config.yaml
d_model: 256
d_mlp: 704
activation: "swiglu"
positions: "rope"
qk_norm: false
bias: "none"
tie_embeddings: false
decay_fraction: 1.0
batch_tokens: 65536
steps: 4844
Each number is 200 + 30 x the weight over its row's rms, rounded and kept within 0 to 999. Layers, rows and columns count from 0. The size before them is the row's rms in percent of the matrix's.

# layer 12 MLP up, 704x256, rms 0.0508, rows 428-536, columns 128-191
094,242,215,188,195,167,146,225,198,252,192,226,246,161,178,137,223,220,257,197,210,162,197,224,217,216,196,211,174,192,217,228,200,122,190,187,187,232,225,167,207,207,208,165,169,186,148,190,195,182,218,179,272,210,179,209,198,199,228,210,232,162,164,163,208
106,199,167,184,183,217,139,197,219,208,181,204,185,211,222,190,196,166,195,235,182,214,225,158,188,105,213,188,182,129,201,205,194,193,216,157,212,207,228,189,242,219,220,292,207,170,170,180,217,179,167,230,150,189,243,294,152,192,173,209,255,181,213,203,267
100,248,213,195,209,150,197,192,196,155,179,177,235,180,173,188,228,192,211,185,215,184,166,204,234,176,179,159,210,211,222,189,186,220,209,238,192,203,261,218,234,185,159,198,175,242,197,169,168,179,181,212,175,202,200,247,192,182,265,213,223,214,180,189,215
098,149,237,200,193,233,192,132,204,156,155,179,160,147,223,218,179,160,232,213,220,244,236,253,140,177,200,222,221,212,224,187,169,215,218,190,198,186,154,207,212,173,241,217,183,190,200,149,204,180,224,225,241,210,184,207,213,189,228,168,234,207,210,193,224
104,199,185,268,175,206,196,215,179,221,194,196,229,167,210,158,178,216,184,193,229,193,216,166,225,224,166,136,146,219,190,164,245,215,204,182,194,178,213,210,223,207,223,214,165,198,195,203,226,186,179,171,222,260,215,217,123,186,176,223,171,244,163,167,233
099,153,180,232,210,215,202,162,190,224,224,230,180,202,171,214,216,204,235,193,206,209,204,254,222,225,165,258,218,154,207,201,165,254,222,192,151,249,195,226,184,223,236,165,124,241,213,142,254,156,227,188,155,198,180,211,193,207,228,202,236,241,159,156,225
102,177,205,213,154,164,197,249,172,243,194,231,208,148,233,200,204,142,224,257,246,194,214,223,177,196,168,230,199,200,204,215,195,163,225,188,218,220,197,180,178,193,192,229,254,182,185,180,183,195,207,230,199,195,196,244,208,234,168,191,242,179,226,185,217
105,193,180,232,240,210,201,209,205,248,149,193,205,206,117,218,200,194,202,168,206,198,195,158,174,168,249,210,168,195,199,244,216,206,192,182,196,253,193,161,270,197,164,169,166,212,164,210,209,200,203,199,241,212,175,204,144,241,230,246,207,234,198,201,137
101,196,198,210,203,175,182,206,215,202,176,202,202,146,216,235,188,197,217,221,207,195,181,192,259,184,257,204,207,213,182,182,214,235,165,140,194,166,139,143,168,177,142,223,186,181,178,169,247,187,209,219,202,177,172,177,213,172,188,184,181,193,219,166,172
095,182,222,188,256,208,226,164,135,211,242,206,200,195,181,225,175,184,185,232,187,243,232,174,133,211,148,203,171,140,201,224,271,205,198,235,180,192,201,201,209,201,151,187,130,217,206,217,216,184,184,188,198,206,221,228,145,192,198,211,199,215,188,224,205
100,244,230,193,212,239,163,261,212,156,177,235,233,230,203,189,190,187,194,218,219,185,206,204,162,203,243,153,191,188,228,198,185,192,193,199,263,253,184,200,227,189,168,221,230,189,214,199,197,192,183,235,203,229,203,200,228,187,209,209,191,179,239,150,149
098,184,210,178,193,242,190,197,173,275,192,164,208,163,207,185,184,230,167,109,205,219,233,190,255,201,189,191,113,219,176,191,139,189,214,154,143,184,241,182,262,231,235,204,218,198,266,272,137,191,189,162,193,176,211,187,168,243,203,246,239,164,244,148,179
104,235,228,147,167,231,223,146,150,176,286,223,204,187,177,194,252,198,192,219,167,202,263,238,219,220,157,227,181,231,201,248,197,198,269,182,130,216,202,204,242,173,190,182,138,185,153,220,153,188,175,231,198,180,174,171,226,206,253,177,143,204,186,233,224
092,194,163,204,220,203,161,192,199,132,190,175,202,221,204,233,204,195,164,193,184,187,206,204,151,143,200,189,201,230,214,243,170,172,185,198,238,196,249,206,183,110,143,254,210,214,214,185,186,206,210,198,252,231,155,197,221,212,179,187,159,200,189,198,175
100,150,171,242,221,221,190,251,189,238,178,98,160,207,167,180,223,227,230,211,194,189,204,215,204,217,198,195,193,216,226,203,210,248,240,214,244,157,170,172,151,189,186,159,176,219,215,159,216,165,178,140,243,243,151,213,190,176,180,261,209,200,218,234,209
101,225,207,163,207,202,176,158,207,173,228,232,129,228,202,213,199,260,158,178,207,187,150,214,170,205,205,241,225,184,198,209,193,183,241,174,188,177,176,231,193,191,267,201,161,222,199,233,182,252,213,211,206,216,236,248,209,238,209,206,242,182,212,184,175
103,186,242,265,226,237,177,205,219,211,218,215,205,210,201,227,211,168,222,191,183,194,168,194,170,201,217,200,191,182,246,179,208,239,222,225,208,164,209,238,188,218,154,208,189,248,161,215,185,187,131,207,224,172,202,221,228,196,208,161,188,126,224,200,197
094,163,201,197,221,239,181,266,252,211,194,189,180,181,239,196,169,259,262,217,183,193,192,246,200,239,240,162,211,226,252,196,205,195,184,151,206,179,180,167,221,214,247,194,174,219,193,213,162,258,258,243,210,234,216,218,157,211,225,200,210,206,172,170,168
095,208,192,226,189,214,198,211,150,212,227,212,236,186,203,242,195,174,225,224,210,149,155,210,208,179,215,221,217,157,229,175,256,195,216,206,196,206,159,242,237,173,152,232,254,220,223,185,197,212,255,220,172,245,236,254,238,222,204,219,233,168,155,254,218
100,202,286,205,189,156,214,201,198,196,194,170,224,243,228,212,186,226,182,233,205,202,186,226,243,236,172,106,200,250,229,208,227,245,204,236,156,174,239,239,203,198,185,167,193,202,168,217,143,176,196,135,240,199,157,146,167,199,149,186,231,203,226,222,271
096,257,208,211,190,224,192,174,213,118,171,226,230,178,187,200,231,136,188,212,173,210,209,244,191,151,143,170,189,196,174,189,178,213,238,209,199,175,192,219,220,213,244,219,232,180,208,174,168,180,197,197,166,237,212,167,224,184,250,92,249,173,132,189,163
103,209,198,184,272,183,169,170,153,184,232,221,245,227,210,166,176,171,239,188,183,234,246,228,213,245,213,195,223,209,183,176,216,218,198,202,207,223,212,176,209,199,181,206,218,195,162,157,215,137,204,201,218,186,241,172,214,237,192,169,141,243,218,236,210
095,169,174,181,185,192,232,217,185,155,256,198,165,193,184,240,193,163,207,224,185,156,205,193,274,190,161,247,151,206,153,198,202,198,205,216,174,253,251,192,167,188,264,217,145,208,219,221,215,255,159,225,214,131,166,211,204,204,200,197,195,220,191,141,200
101,232,174,184,212,253,249,228,187,263,206,188,215,232,222,234,207,142,223,255,240,205,235,206,181,188,207,188,206,196,173,211,243,180,191,243,199,204,153,159,209,272,196,229,198,222,218,217,207,182,195,208,199,249,236,177,206,192,246,162,243,190,206,231,200
102,172,195,220,204,232,216,181,174,220,160,173,219,217,214,208,205,186,270,250,200,224,241,216,181,202,174,198,174,238,223,205,163,159,198,201,183,181,212,238,172,165,196,126,212,249,190,215,183,229,203,235,212,183,222,240,219,188,242,223,148,182,210,227,215
097,164,179,200,193,209,275,153,198,193,220,169,180,223,204,219,219,204,175,165,166,211,237,206,246,184,221,197,177,252,178,172,200,227,224,171,199,208,246,231,200,195,178,228,258,164,229,221,205,235,196,165,199,213,200,219,207,162,193,143,247,213,118,194,210
098,250,185,198,199,212,199,205,243,215,103,195,168,221,203,157,185,222,190,212,145,214,179,224,186,243,201,234,236,200,210,181,245,199,216,180,199,248,219,233,222,243,197,173,197,137,225,242,201,241,217,218,185,156,182,176,195,222,245,200,233,187,186,176,213
102,256,193,177,259,161,263,195,160,209,204,199,183,188,157,124,257,199,209,244,242,236,163,247,250,260,193,142,166,156,156,196,174,239,238,171,176,147,240,222,194,214,207,197,225,198,221,229,261,161,197,186,226,165,169,245,211,243,169,192,190,193,197,198,201
101,213,229,198,206,227,174,196,220,196,165,164,153,249,213,166,186,204,168,204,151,242,206,194,174,258,194,200,238,200,241,184,198,162,240,216,174,219,156,198,153,240,202,230,164,150,175,187,154,187,143,239,265,204,214,227,202,176,185,183,193,204,164,180,175
100,195,199,190,207,217,249,205,215,234,211,194,200,189,165,167,200,214,235,218,210,198,188,171,161,159,189,212,227,148,237,234,162,208,177,209,255,214,213,237,172,177,211,173,250,178,162,186,219,232,230,158,209,173,229,230,133,171,158,147,214,264,196,192,204
100,178,255,139,243,161,203,182,183,220,180,171,189,174,189,180,219,154,178,171,158,174,147,224,181,177,203,167,200,236,204,157,207,201,192,225,182,186,249,232,197,208,133,214,232,172,200,245,222,200,211,145,240,199,175,209,205,195,221,230,211,194,240,187,185
092,214,212,162,258,160,233,205,164,228,179,191,151,198,252,222,159,147,159,172,215,249,205,209,201,209,259,199,312,176,198,174,154,179,177,170,239,222,228,190,178,227,188,243,225,212,168,183,165,186,233,202,223,208,203,192,210,187,189,182,197,203,221,153,243
105,207,231,235,177,196,222,161,213,224,194,228,180,184,255,181,290,247,191,227,181,201,226,190,189,203,243,197,234,284,193,141,250,181,156,199,227,181,188,236,158,179,185,178,234,201,232,148,183,184,251,236,189,198,200,197,171,166,177,232,226,231,121,204,199
100,182,198,213,187,233,224,207,230,211,175,129,248,165,176,236,177,187,220,192,201,229,225,207,236,222,180,179,168,221,186,145,229,141,206,176,206,213,188,213,155,224,194,151,239,194,217,211,192,215,175,202,185,121,201,183,245,191,205,201,230,217,211,169,160
100,210,254,189,187,222,182,194,199,194,204,183,250,160,152,188,210,212,217,211,173,181,251,201,228,263,190,181,187,228,164,204,172,205,266,169,195,243,201,191,221,211,242,193,215,190,185,176,160,174,263,158,230,198,207,208,230,223,245,199,229,200,207,177,185
104,204,159,200,184,188,206,174,191,170,223,217,216,207,247,187,180,250,221,239,201,168,283,208,258,231,217,175,195,189,180,147,235,228,202,201,216,240,207,196,228,152,210,223,165,273,226,209,178,214,193,256,188,174,164,152,211,181,216,227,222,189,241,242,225
100,214,181,197,139,180,182,182,223,148,240,186,162,196,195,231,248,201,237,162,179,204,197,176,208,194,274,202,213,211,208,172,213,219,190,165,233,197,179,228,250,249,242,227,205,197,255,225,167,251,222,176,158,189,160,233,163,137,216,201,143,203,239,218,190
100,183,197,223,154,224,181,219,207,219,165,157,185,204,195,200,177,257,183,173,180,161,170,238,194,229,202,202,186,200,215,217,162,204,192,242,179,188,168,195,228,263,180,246,202,170,217,200,265,213,164,191,179,228,219,176,174,183,225,203,201,194,144,261,132
099,177,205,208,231,154,175,180,221,232,188,223,221,180,208,228,209,154,214,171,229,187,157,238,162,237,235,211,262,208,221,221,229,193,178,159,194,180,178,164,219,222,248,236,215,171,176,163,195,183,239,237,213,193,255,227,225,225,255,171,231,235,193,187,254
103,153,156,224,229,231,230,157,203,197,280,200,200,177,222,236,118,200,220,203,228,203,226,192,170,175,174,199,217,173,164,262,216,174,173,226,197,185,175,194,242,198,199,242,203,229,224,190,211,188,209,194,144,199,222,138,165,212,185,132,194,219,221,203,201
104,204,236,217,226,261,242,209,232,179,240,172,211,192,173,149,175,144,179,166,172,253,195,245,181,245,185,191,217,168,180,206,199,263,245,208,222,187,170,162,227,196,209,194,239,228,162,225,201,186,192,185,180,209,206,240,189,179,220,222,261,201,235,143,215
098,197,171,260,282,210,242,184,173,233,203,164,185,129,213,236,246,190,177,182,148,210,191,198,195,251,168,192,207,188,217,175,154,199,215,214,174,257,240,154,181,159,197,228,220,245,174,167,215,188,213,189,228,210,187,178,194,194,222,241,208,235,163,219,240
094,188,222,237,159,194,176,182,198,200,179,238,178,217,208,210,198,221,204,214,211,186,216,177,170,197,146,215,212,199,226,207,160,227,239,164,204,212,235,194,170,243,250,169,232,237,166,229,220,176,201,209,240,220,222,144,200,199,212,186,231,209,177,225,183
097,243,279,187,193,198,202,255,212,194,199,168,272,224,186,201,225,205,184,181,175,228,195,171,225,159,189,196,178,261,205,237,230,176,214,184,175,171,196,166,170,186,204,146,229,205,207,198,214,174,160,225,237,173,214,205,226,241,206,214,201,165,214,239,191
097,161,178,200,158,208,221,271,199,201,236,239,219,175,224,238,232,258,211,171,210,220,169,173,210,228,234,187,172,219,191,294,236,149,185,236,198,223,226,218,201,210,192,179,218,246,173,151,175,262,171,174,210,126,188,206,227,254,170,206,216,191,204,207,235
098,207,191,161,178,196,216,227,201,230,210,205,198,180,237,268,223,156,166,245,163,200,171,211,223,215,170,197,178,183,159,244,226,267,190,207,146,264,170,191,231,235,274,220,224,192,251,246,244,182,228,198,200,202,207,195,184,170,251,257,191,192,244,202,162
104,150,182,225,208,171,202,176,213,161,170,150,191,261,234,221,194,153,234,162,187,137,220,158,211,255,177,216,221,187,221,150,199,217,239,167,198,224,240,204,233,231,199,169,200,207,213,184,206,204,167,169,244,248,206,157,232,177,146,124,228,211,188,241,183
095,176,206,253,187,192,163,205,209,212,189,221,220,229,145,216,189,183,247,202,174,209,179,178,192,196,194,236,233,184,175,262,168,200,194,156,240,209,190,204,154,203,189,176,190,179,181,216,201,157,189,150,206,250,192,190,207,195,206,179,219,199,178,161,226
098,192,174,95,212,186,179,149,220,222,213,204,158,243,158,224,186,192,200,177,162,216,176,260,151,192,196,229,210,178,205,164,226,168,129,204,157,170,202,151,182,156,174,193,261,222,192,226,178,151,195,205,199,192,225,191,171,209,209,282,190,176,247,245,209
100,196,205,140,202,166,187,195,238,174,253,204,193,147,223,177,212,173,133,190,172,164,212,225,177,206,212,147,159,229,206,226,171,214,200,179,212,244,174,221,208,238,252,209,147,208,181,198,182,206,183,174,273,251,230,197,174,202,178,160,184,185,178,209,231
100,234,198,228,156,186,213,214,191,162,184,172,185,261,164,218,207,185,178,210,223,205,167,165,188,230,176,223,220,178,187,224,200,173,133,233,206,186,145,125,214,241,216,212,191,185,203,224,211,197,185,205,195,153,216,186,147,144,143,189,222,202,203,179,179
097,209,163,177,219,192,219,208,225,172,231,225,222,241,180,213,136,148,188,182,235,198,211,163,234,210,233,236,198,207,256,235,214,199,197,197,132,198,155,175,199,227,195,252,172,226,188,231,160,185,208,199,234,165,195,227,209,233,169,235,200,209,153,211,156
103,228,225,204,206,231,217,173,235,215,229,191,173,208,225,232,236,179,197,213,208,195,207,234,125,164,210,162,221,207,197,184,222,208,205,223,222,185,169,181,189,151,148,235,179,229,234,216,253,206,193,272,229,182,191,209,192,134,161,200,221,211,221,194,195
101,203,189,208,193,190,126,220,209,168,190,175,246,201,168,206,192,210,211,163,208,154,206,140,167,213,221,218,176,232,228,184,184,194,188,157,186,186,219,153,210,188,198,228,202,264,176,188,233,238,223,137,242,182,194,211,195,190,154,231,226,198,200,200,211
101,193,182,221,217,226,200,214,252,220,184,212,221,160,188,191,220,173,243,212,140,200,218,226,206,224,198,193,212,275,196,194,242,231,237,210,145,230,210,234,168,143,237,213,230,198,151,146,191,234,272,223,197,223,193,213,183,203,225,215,161,204,213,148,179
096,194,238,208,211,161,214,172,170,201,203,168,241,221,176,184,188,223,205,219,177,195,185,201,256,191,146,207,208,210,218,175,213,155,222,204,194,177,181,244,171,263,201,245,227,174,270,188,192,279,188,221,187,210,219,209,217,190,198,176,276,180,225,230,144
100,202,212,197,180,197,216,176,169,197,188,207,203,161,195,215,204,237,229,182,182,200,217,224,228,143,191,183,125,230,194,163,241,214,242,233,199,224,221,261,209,214,195,148,210,190,197,172,189,236,169,186,227,239,173,162,264,204,228,218,234,235,220,187,195
104,171,279,176,182,204,199,181,233,240,178,156,228,202,122,252,159,161,203,135,147,167,224,174,185,175,221,209,220,181,174,224,146,198,103,161,213,214,194,218,170,241,178,187,210,182,158,192,224,220,190,229,213,200,207,164,184,182,231,206,171,183,197,168,174
100,185,229,175,218,178,205,143,178,189,209,181,141,184,195,197,166,198,174,229,235,225,236,183,220,204,169,239,189,209,226,181,172,192,122,218,174,198,173,191,205,155,191,188,222,329,205,183,218,196,241,239,247,241,210,204,198,228,153,200,168,206,219,187,168
101,193,187,201,142,196,229,204,182,214,175,173,167,175,182,170,167,188,223,178,225,241,197,248,221,153,181,254,220,201,205,219,154,157,213,221,196,195,281,243,195,217,196,172,190,206,154,239,199,213,201,165,148,249,183,189,173,237,205,174,205,173,259,228,269
100,153,222,228,209,257,217,224,225,238,195,189,193,191,184,170,171,256,232,195,211,206,198,216,206,175,138,227,180,206,186,198,215,210,210,202,192,174,271,244,135,154,125,183,182,237,190,196,169,224,170,221,227,252,183,187,216,209,250,206,246,182,170,253,193
103,198,191,188,193,207,204,234,198,211,224,241,255,189,171,202,198,183,216,207,276,201,194,229,157,221,227,197,197,162,184,231,213,189,217,180,232,227,204,197,272,202,153,209,189,229,189,182,229,149,199,210,128,196,211,157,177,188,156,191,208,170,181,193,184
103,181,212,153,246,173,202,178,191,181,156,166,145,210,124,254,225,232,211,213,168,183,175,198,203,229,251,234,170,221,179,223,195,210,202,178,238,275,168,205,184,202,173,209,255,248,178,166,132,187,174,196,227,250,149,210,186,219,167,224,207,213,184,182,239
096,217,198,188,247,193,262,172,195,140,283,106,194,190,108,223,211,140,210,182,202,214,184,205,181,214,236,176,190,175,240,243,194,144,189,206,197,173,221,211,209,232,214,180,225,220,193,181,242,255,225,185,199,144,180,182,202,208,265,173,218,230,196,190,184
102,218,207,208,188,192,196,173,188,174,211,227,186,186,172,234,186,233,243,281,180,202,172,141,179,170,198,208,211,231,226,179,191,221,147,211,212,203,154,201,220,200,203,215,178,231,206,211,149,186,201,182,208,228,246,194,189,150,192,205,168,199,184,220,185
100,192,243,205,202,216,194,240,142,183,182,217,221,224,218,183,178,191,181,210,223,163,153,228,166,244,223,215,226,212,232,171,216,235,201,210,151,238,229,215,186,235,226,221,240,222,193,218,193,206,191,204,152,207,142,202,209,211,232,205,219,198,256,194,228
100,182,234,197,221,218,173,129,227,124,190,187,248,141,165,148,257,193,205,224,225,168,237,220,188,243,196,232,141,226,202,219,215,188,210,174,216,233,210,211,165,213,241,212,195,177,191,211,146,227,190,252,202,206,170,239,190,142,193,251,231,146,200,175,266
103,167,179,163,166,245,198,161,167,195,195,220,172,204,194,183,267,187,205,183,186,236,228,189,235,183,215,193,186,200,199,218,164,176,223,200,187,138,225,189,136,191,157,236,157,155,200,216,253,187,177,164,223,193,188,131,207,203,204,187,194,184,179,247,145
107,195,199,170,182,162,207,187,249,206,222,182,193,182,215,188,165,211,177,190,185,197,239,135,208,199,191,174,156,209,177,154,162,175,153,197,239,218,226,189,237,226,193,131,205,231,224,272,171,206,285,240,182,205,235,220,193,208,143,219,179,205,153,258,232
106,243,156,171,213,165,195,221,199,181,201,210,201,147,211,227,184,218,233,205,247,196,213,165,185,173,231,167,206,176,161,184,223,177,241,164,207,187,179,201,223,176,174,221,233,166,209,176,232,207,125,228,203,195,207,231,200,185,182,197,196,224,197,158,214
104,220,200,176,185,243,161,190,192,181,225,176,177,182,188,175,232,84,194,213,170,209,228,204,209,227,219,208,238,197,208,187,250,181,170,210,269,233,200,248,238,206,224,167,181,208,218,214,269,148,226,192,206,180,168,207,179,226,215,153,213,182,183,248,218
103,191,207,184,211,172,250,145,209,185,153,207,133,134,225,246,193,184,206,262,197,221,180,211,247,174,151,200,144,184,226,212,226,165,184,208,185,221,263,161,158,222,221,228,215,189,216,209,169,223,225,192,235,196,210,188,200,157,210,136,186,167,210,297,225
105,229,155,220,189,223,194,227,182,190,191,229,217,206,213,172,186,211,168,179,240,181,219,248,257,240,217,211,186,192,176,170,211,192,187,222,209,204,215,214,203,234,188,213,255,199,190,220,180,232,153,200,222,192,248,222,238,188,257,204,167,224,170,218,218
098,211,205,166,158,219,180,174,189,186,203,216,204,206,118,200,165,197,219,203,203,187,230,207,207,178,212,197,166,195,175,219,197,266,180,232,233,190,160,171,249,172,162,211,228,232,182,212,179,148,174,225,221,249,180,210,242,180,155,189,213,168,212,252,243
103,230,197,239,210,169,188,254,212,191,189,192,194,198,196,296,180,197,215,243,183,213,189,215,205,212,136,197,219,213,192,245,187,226,181,159,180,233,173,195,148,205,238,224,182,219,215,242,268,216,122,168,168,205,220,226,173,176,186,182,189,242,210,217,224
107,227,153,244,228,196,260,221,199,205,247,194,213,213,143,251,241,229,244,182,163,200,185,229,270,205,202,232,197,165,147,211,224,197,232,177,234,204,243,252,239,159,202,197,217,181,198,213,251,155,227,207,179,190,258,212,221,214,220,175,209,198,187,178,166
095,199,175,239,184,217,220,195,234,202,189,195,168,219,205,269,168,137,212,191,185,203,195,209,212,176,178,215,219,208,226,223,181,237,206,152,147,211,214,189,191,174,201,212,171,220,178,240,233,234,227,216,252,168,217,158,214,219,233,201,156,271,182,197,232
103,225,152,235,192,206,149,245,199,230,223,248,180,200,259,212,208,182,133,248,178,175,170,197,169,173,244,176,221,231,201,223,160,215,223,228,205,214,171,184,233,227,180,170,197,192,229,233,180,218,197,196,219,172,219,197,190,201,222,249,205,176,222,187,210
101,167,173,217,193,229,174,203,212,177,227,167,171,199,214,219,179,230,159,221,173,181,207,210,196,175,216,139,166,229,131,189,227,184,198,207,178,190,238,137,207,167,193,249,167,231,205,187,207,218,192,209,222,204,221,143,205,247,203,200,182,185,257,207,210
101,226,194,208,128,179,248,151,214,172,202,186,234,200,200,218,187,195,202,203,213,201,193,231,172,153,215,129,215,232,156,165,230,168,220,280,239,201,228,210,204,203,245,167,215,181,277,186,210,229,192,138,192,186,180,206,214,192,215,170,206,194,173,216,166
108,193,253,248,173,190,201,214,233,187,158,204,220,181,212,238,234,191,198,192,156,209,216,182,200,214,242,184,214,200,177,200,206,192,161,206,179,192,194,208,196,209,224,164,159,207,146,188,159,164,182,239,223,172,188,156,185,175,149,189,170,166,211,156,203
103,202,164,176,207,190,123,204,166,169,185,235,173,214,211,180,221,200,202,213,261,230,230,186,250,175,203,227,142,180,160,186,208,214,186,261,199,208,201,219,160,173,203,186,147,186,189,188,256,108,188,192,216,205,166,210,195,222,169,205,126,152,241,208,255
104,181,219,172,224,231,206,226,197,208,221,199,217,232,220,188,255,214,202,213,153,177,206,139,189,205,229,161,215,211,182,214,197,225,170,236,230,185,177,161,170,204,214,249,194,212,241,199,241,155,269,204,209,201,149,193,207,238,195,236,214,219,174,175,116
103,237,183,207,257,190,199,218,208,257,193,196,221,230,173,251,216,220,203,153,165,205,201,218,239,172,212,184,179,209,166,192,227,196,172,161,150,233,175,165,255,243,224,197,179,205,217,197,125,191,235,217,166,163,184,224,166,125,218,250,220,201,207,184,151
096,202,180,145,164,230,232,232,171,186,143,261,249,183,219,179,226,288,214,183,203,183,207,211,161,236,231,217,172,176,173,152,238,173,230,192,228,186,218,144,174,184,256,120,212,202,248,179,239,152,229,235,180,184,176,189,229,181,195,197,240,157,208,189,181
102,218,222,185,176,185,187,150,193,190,182,208,216,215,214,241,196,199,227,202,136,197,240,218,192,226,198,242,171,215,154,172,214,217,237,198,234,205,168,160,208,206,196,193,216,234,185,194,217,229,134,233,176,208,201,207,232,236,179,255,238,205,187,189,201
095,194,196,236,161,148,234,187,152,157,224,241,227,198,209,220,178,156,191,223,204,244,204,198,198,209,234,193,220,178,176,202,156,221,256,235,151,233,253,187,203,186,143,255,226,187,244,202,121,194,198,176,224,203,268,228,214,215,246,175,230,185,232,251,272
100,204,221,202,166,226,193,214,160,174,182,203,202,166,201,198,130,215,195,201,173,166,222,102,251,210,186,222,198,235,235,203,261,183,224,227,165,216,222,182,166,237,192,193,197,191,172,228,192,163,214,180,168,181,152,217,189,159,246,239,208,205,197,196,174
101,253,212,194,203,193,279,260,220,200,190,182,137,180,180,197,240,218,194,208,198,134,200,178,203,212,187,193,270,172,189,205,250,156,206,197,206,152,209,198,233,250,180,171,214,174,170,226,201,156,146,227,248,192,236,180,209,203,189,191,205,192,188,218,204
095,235,178,176,174,199,194,205,238,220,208,214,181,220,197,217,243,188,191,192,202,188,198,223,208,221,198,248,172,170,153,206,206,220,144,227,223,157,184,265,228,213,162,180,212,243,234,171,189,137,185,186,228,197,172,211,211,219,192,178,216,195,273,184,124
098,219,221,172,210,173,196,173,210,145,220,252,194,209,198,200,223,207,226,247,184,148,203,197,209,177,207,189,198,206,258,163,188,156,196,184,257,179,171,225,211,215,261,137,170,221,180,244,206,158,199,220,176,174,171,140,232,168,223,226,176,196,192,254,232
103,151,230,142,231,174,169,187,194,207,158,204,230,213,240,179,214,178,225,255,204,243,269,219,164,186,141,163,172,206,225,241,198,217,206,211,197,214,277,184,186,132,190,240,205,257,226,206,209,224,141,174,151,183,209,213,232,237,202,227,191,231,155,265,210
093,183,185,195,167,187,249,176,201,147,217,243,153,174,208,204,232,162,254,148,208,156,219,202,196,233,192,207,237,199,221,197,134,142,215,193,137,187,211,194,228,236,181,230,169,188,206,214,231,166,207,251,211,187,155,182,220,159,217,199,188,233,223,211,174
091,175,185,202,204,213,209,196,195,168,154,190,147,157,210,162,214,226,186,231,157,198,222,154,235,203,208,179,161,202,203,176,222,243,184,151,168,204,170,182,222,231,252,222,189,161,159,190,215,200,268,179,145,255,195,160,226,249,160,201,187,198,180,117,235
100,208,172,176,184,221,210,241,185,234,199,264,184,193,230,218,155,147,195,183,217,241,178,192,148,214,189,235,155,152,207,129,173,254,223,202,209,219,204,276,185,176,109,217,212,216,172,191,233,184,192,177,194,167,226,199,220,147,206,237,115,199,222,197,263
105,257,171,229,221,241,203,199,146,210,249,206,190,229,222,205,171,199,224,206,172,153,167,226,145,184,183,230,165,251,182,176,191,208,200,203,214,190,176,160,211,204,169,219,166,149,174,208,189,180,136,154,249,175,213,215,222,187,193,232,178,195,193,230,187
097,169,204,189,197,175,204,156,220,219,191,210,254,217,173,134,250,242,184,187,187,200,215,198,223,248,176,208,168,199,201,177,222,160,225,190,164,219,209,244,186,184,197,259,260,173,222,244,186,207,227,244,203,164,178,197,262,199,244,177,187,188,215,181,155
096,137,163,199,191,230,202,217,177,212,206,216,164,160,227,202,196,193,155,233,186,198,163,180,181,161,233,254,183,187,187,191,259,168,227,194,264,235,190,159,190,166,198,206,198,200,261,199,174,207,238,177,221,205,160,163,186,169,216,193,233,242,194,224,238
100,179,159,198,190,230,220,234,224,201,199,190,235,191,181,162,239,200,164,185,248,216,189,207,200,231,211,195,197,152,236,184,200,211,223,229,264,198,241,203,233,224,243,194,154,227,135,153,221,189,222,224,199,179,185,222,256,271,236,191,225,240,216,212,208
101,191,250,190,164,162,210,185,228,221,187,170,172,207,225,196,187,195,237,222,236,237,208,142,258,213,132,227,249,199,213,218,198,143,197,221,252,195,204,167,225,188,141,227,239,228,256,175,132,149,232,210,161,192,148,222,179,208,235,211,199,200,210,235,226
100,176,174,216,188,141,177,193,184,234,244,208,224,216,197,198,216,181,212,195,226,218,235,194,191,215,252,189,175,212,187,207,182,257,154,182,206,207,225,210,214,186,245,172,218,245,194,224,169,211,255,166,193,237,203,184,160,152,210,213,256,176,229,190,187
099,250,242,155,122,227,186,219,239,200,200,197,218,184,217,234,164,210,178,190,188,229,199,177,207,187,159,188,211,172,181,148,183,244,203,194,169,247,190,138,259,171,190,223,199,214,195,226,184,252,170,189,166,210,167,159,162,172,263,201,201,133,193,176,223
100,206,203,188,225,182,181,178,227,196,275,166,217,258,205,244,214,256,152,199,204,180,212,165,213,210,208,226,158,179,193,184,167,195,184,165,225,189,144,198,122,169,172,175,203,183,232,179,175,212,192,190,164,147,162,205,276,194,250,235,176,208,217,171,214
100,218,190,200,184,223,176,203,193,219,192,246,192,181,179,164,187,170,221,225,207,193,232,169,192,257,203,214,227,210,174,193,232,224,280,168,191,222,201,184,167,142,222,238,222,162,224,191,251,237,192,161,185,155,220,196,177,177,209,203,149,175,157,160,213
096,249,234,237,211,163,216,248,189,177,170,218,150,166,226,219,192,233,196,217,196,193,225,234,240,226,175,237,181,278,178,203,246,183,228,175,216,223,232,238,243,200,252,192,214,147,189,172,202,172,178,175,240,171,182,175,177,188,180,204,223,195,206,204,193
095,170,226,211,181,200,184,238,210,172,225,241,195,224,236,193,198,154,192,216,180,176,173,184,255,199,174,234,160,210,170,158,211,161,247,212,169,134,182,250,209,182,186,201,174,183,236,231,211,195,118,208,228,209,164,215,214,203,139,218,209,193,174,160,150
104,139,187,188,213,152,210,197,209,201,196,199,199,208,231,222,156,213,205,141,231,167,148,182,216,171,102,180,184,249,204,200,229,185,203,168,198,148,161,158,250,195,187,171,201,187,225,133,196,161,196,196,232,174,181,204,184,198,152,131,248,212,179,228,200
098,213,246,171,199,197,187,227,145,211,196,234,183,211,194,189,282,174,108,155,232,261,231,152,222,186,231,199,164,194,211,197,219,173,214,236,258,211,187,233,190,189,220,227,239,200,184,244,236,196,206,184,207,182,207,198,231,196,175,188,135,226,167,214,203
105,205,234,210,197,185,187,194,234,182,228,261,225,218,226,166,224,211,166,211,218,186,227,198,186,187,160,154,180,194,145,197,195,159,158,233,247,188,177,185,187,190,197,196,202,230,229,196,219,262,266,242,238,131,226,207,222,202,179,205,179,180,166,218,201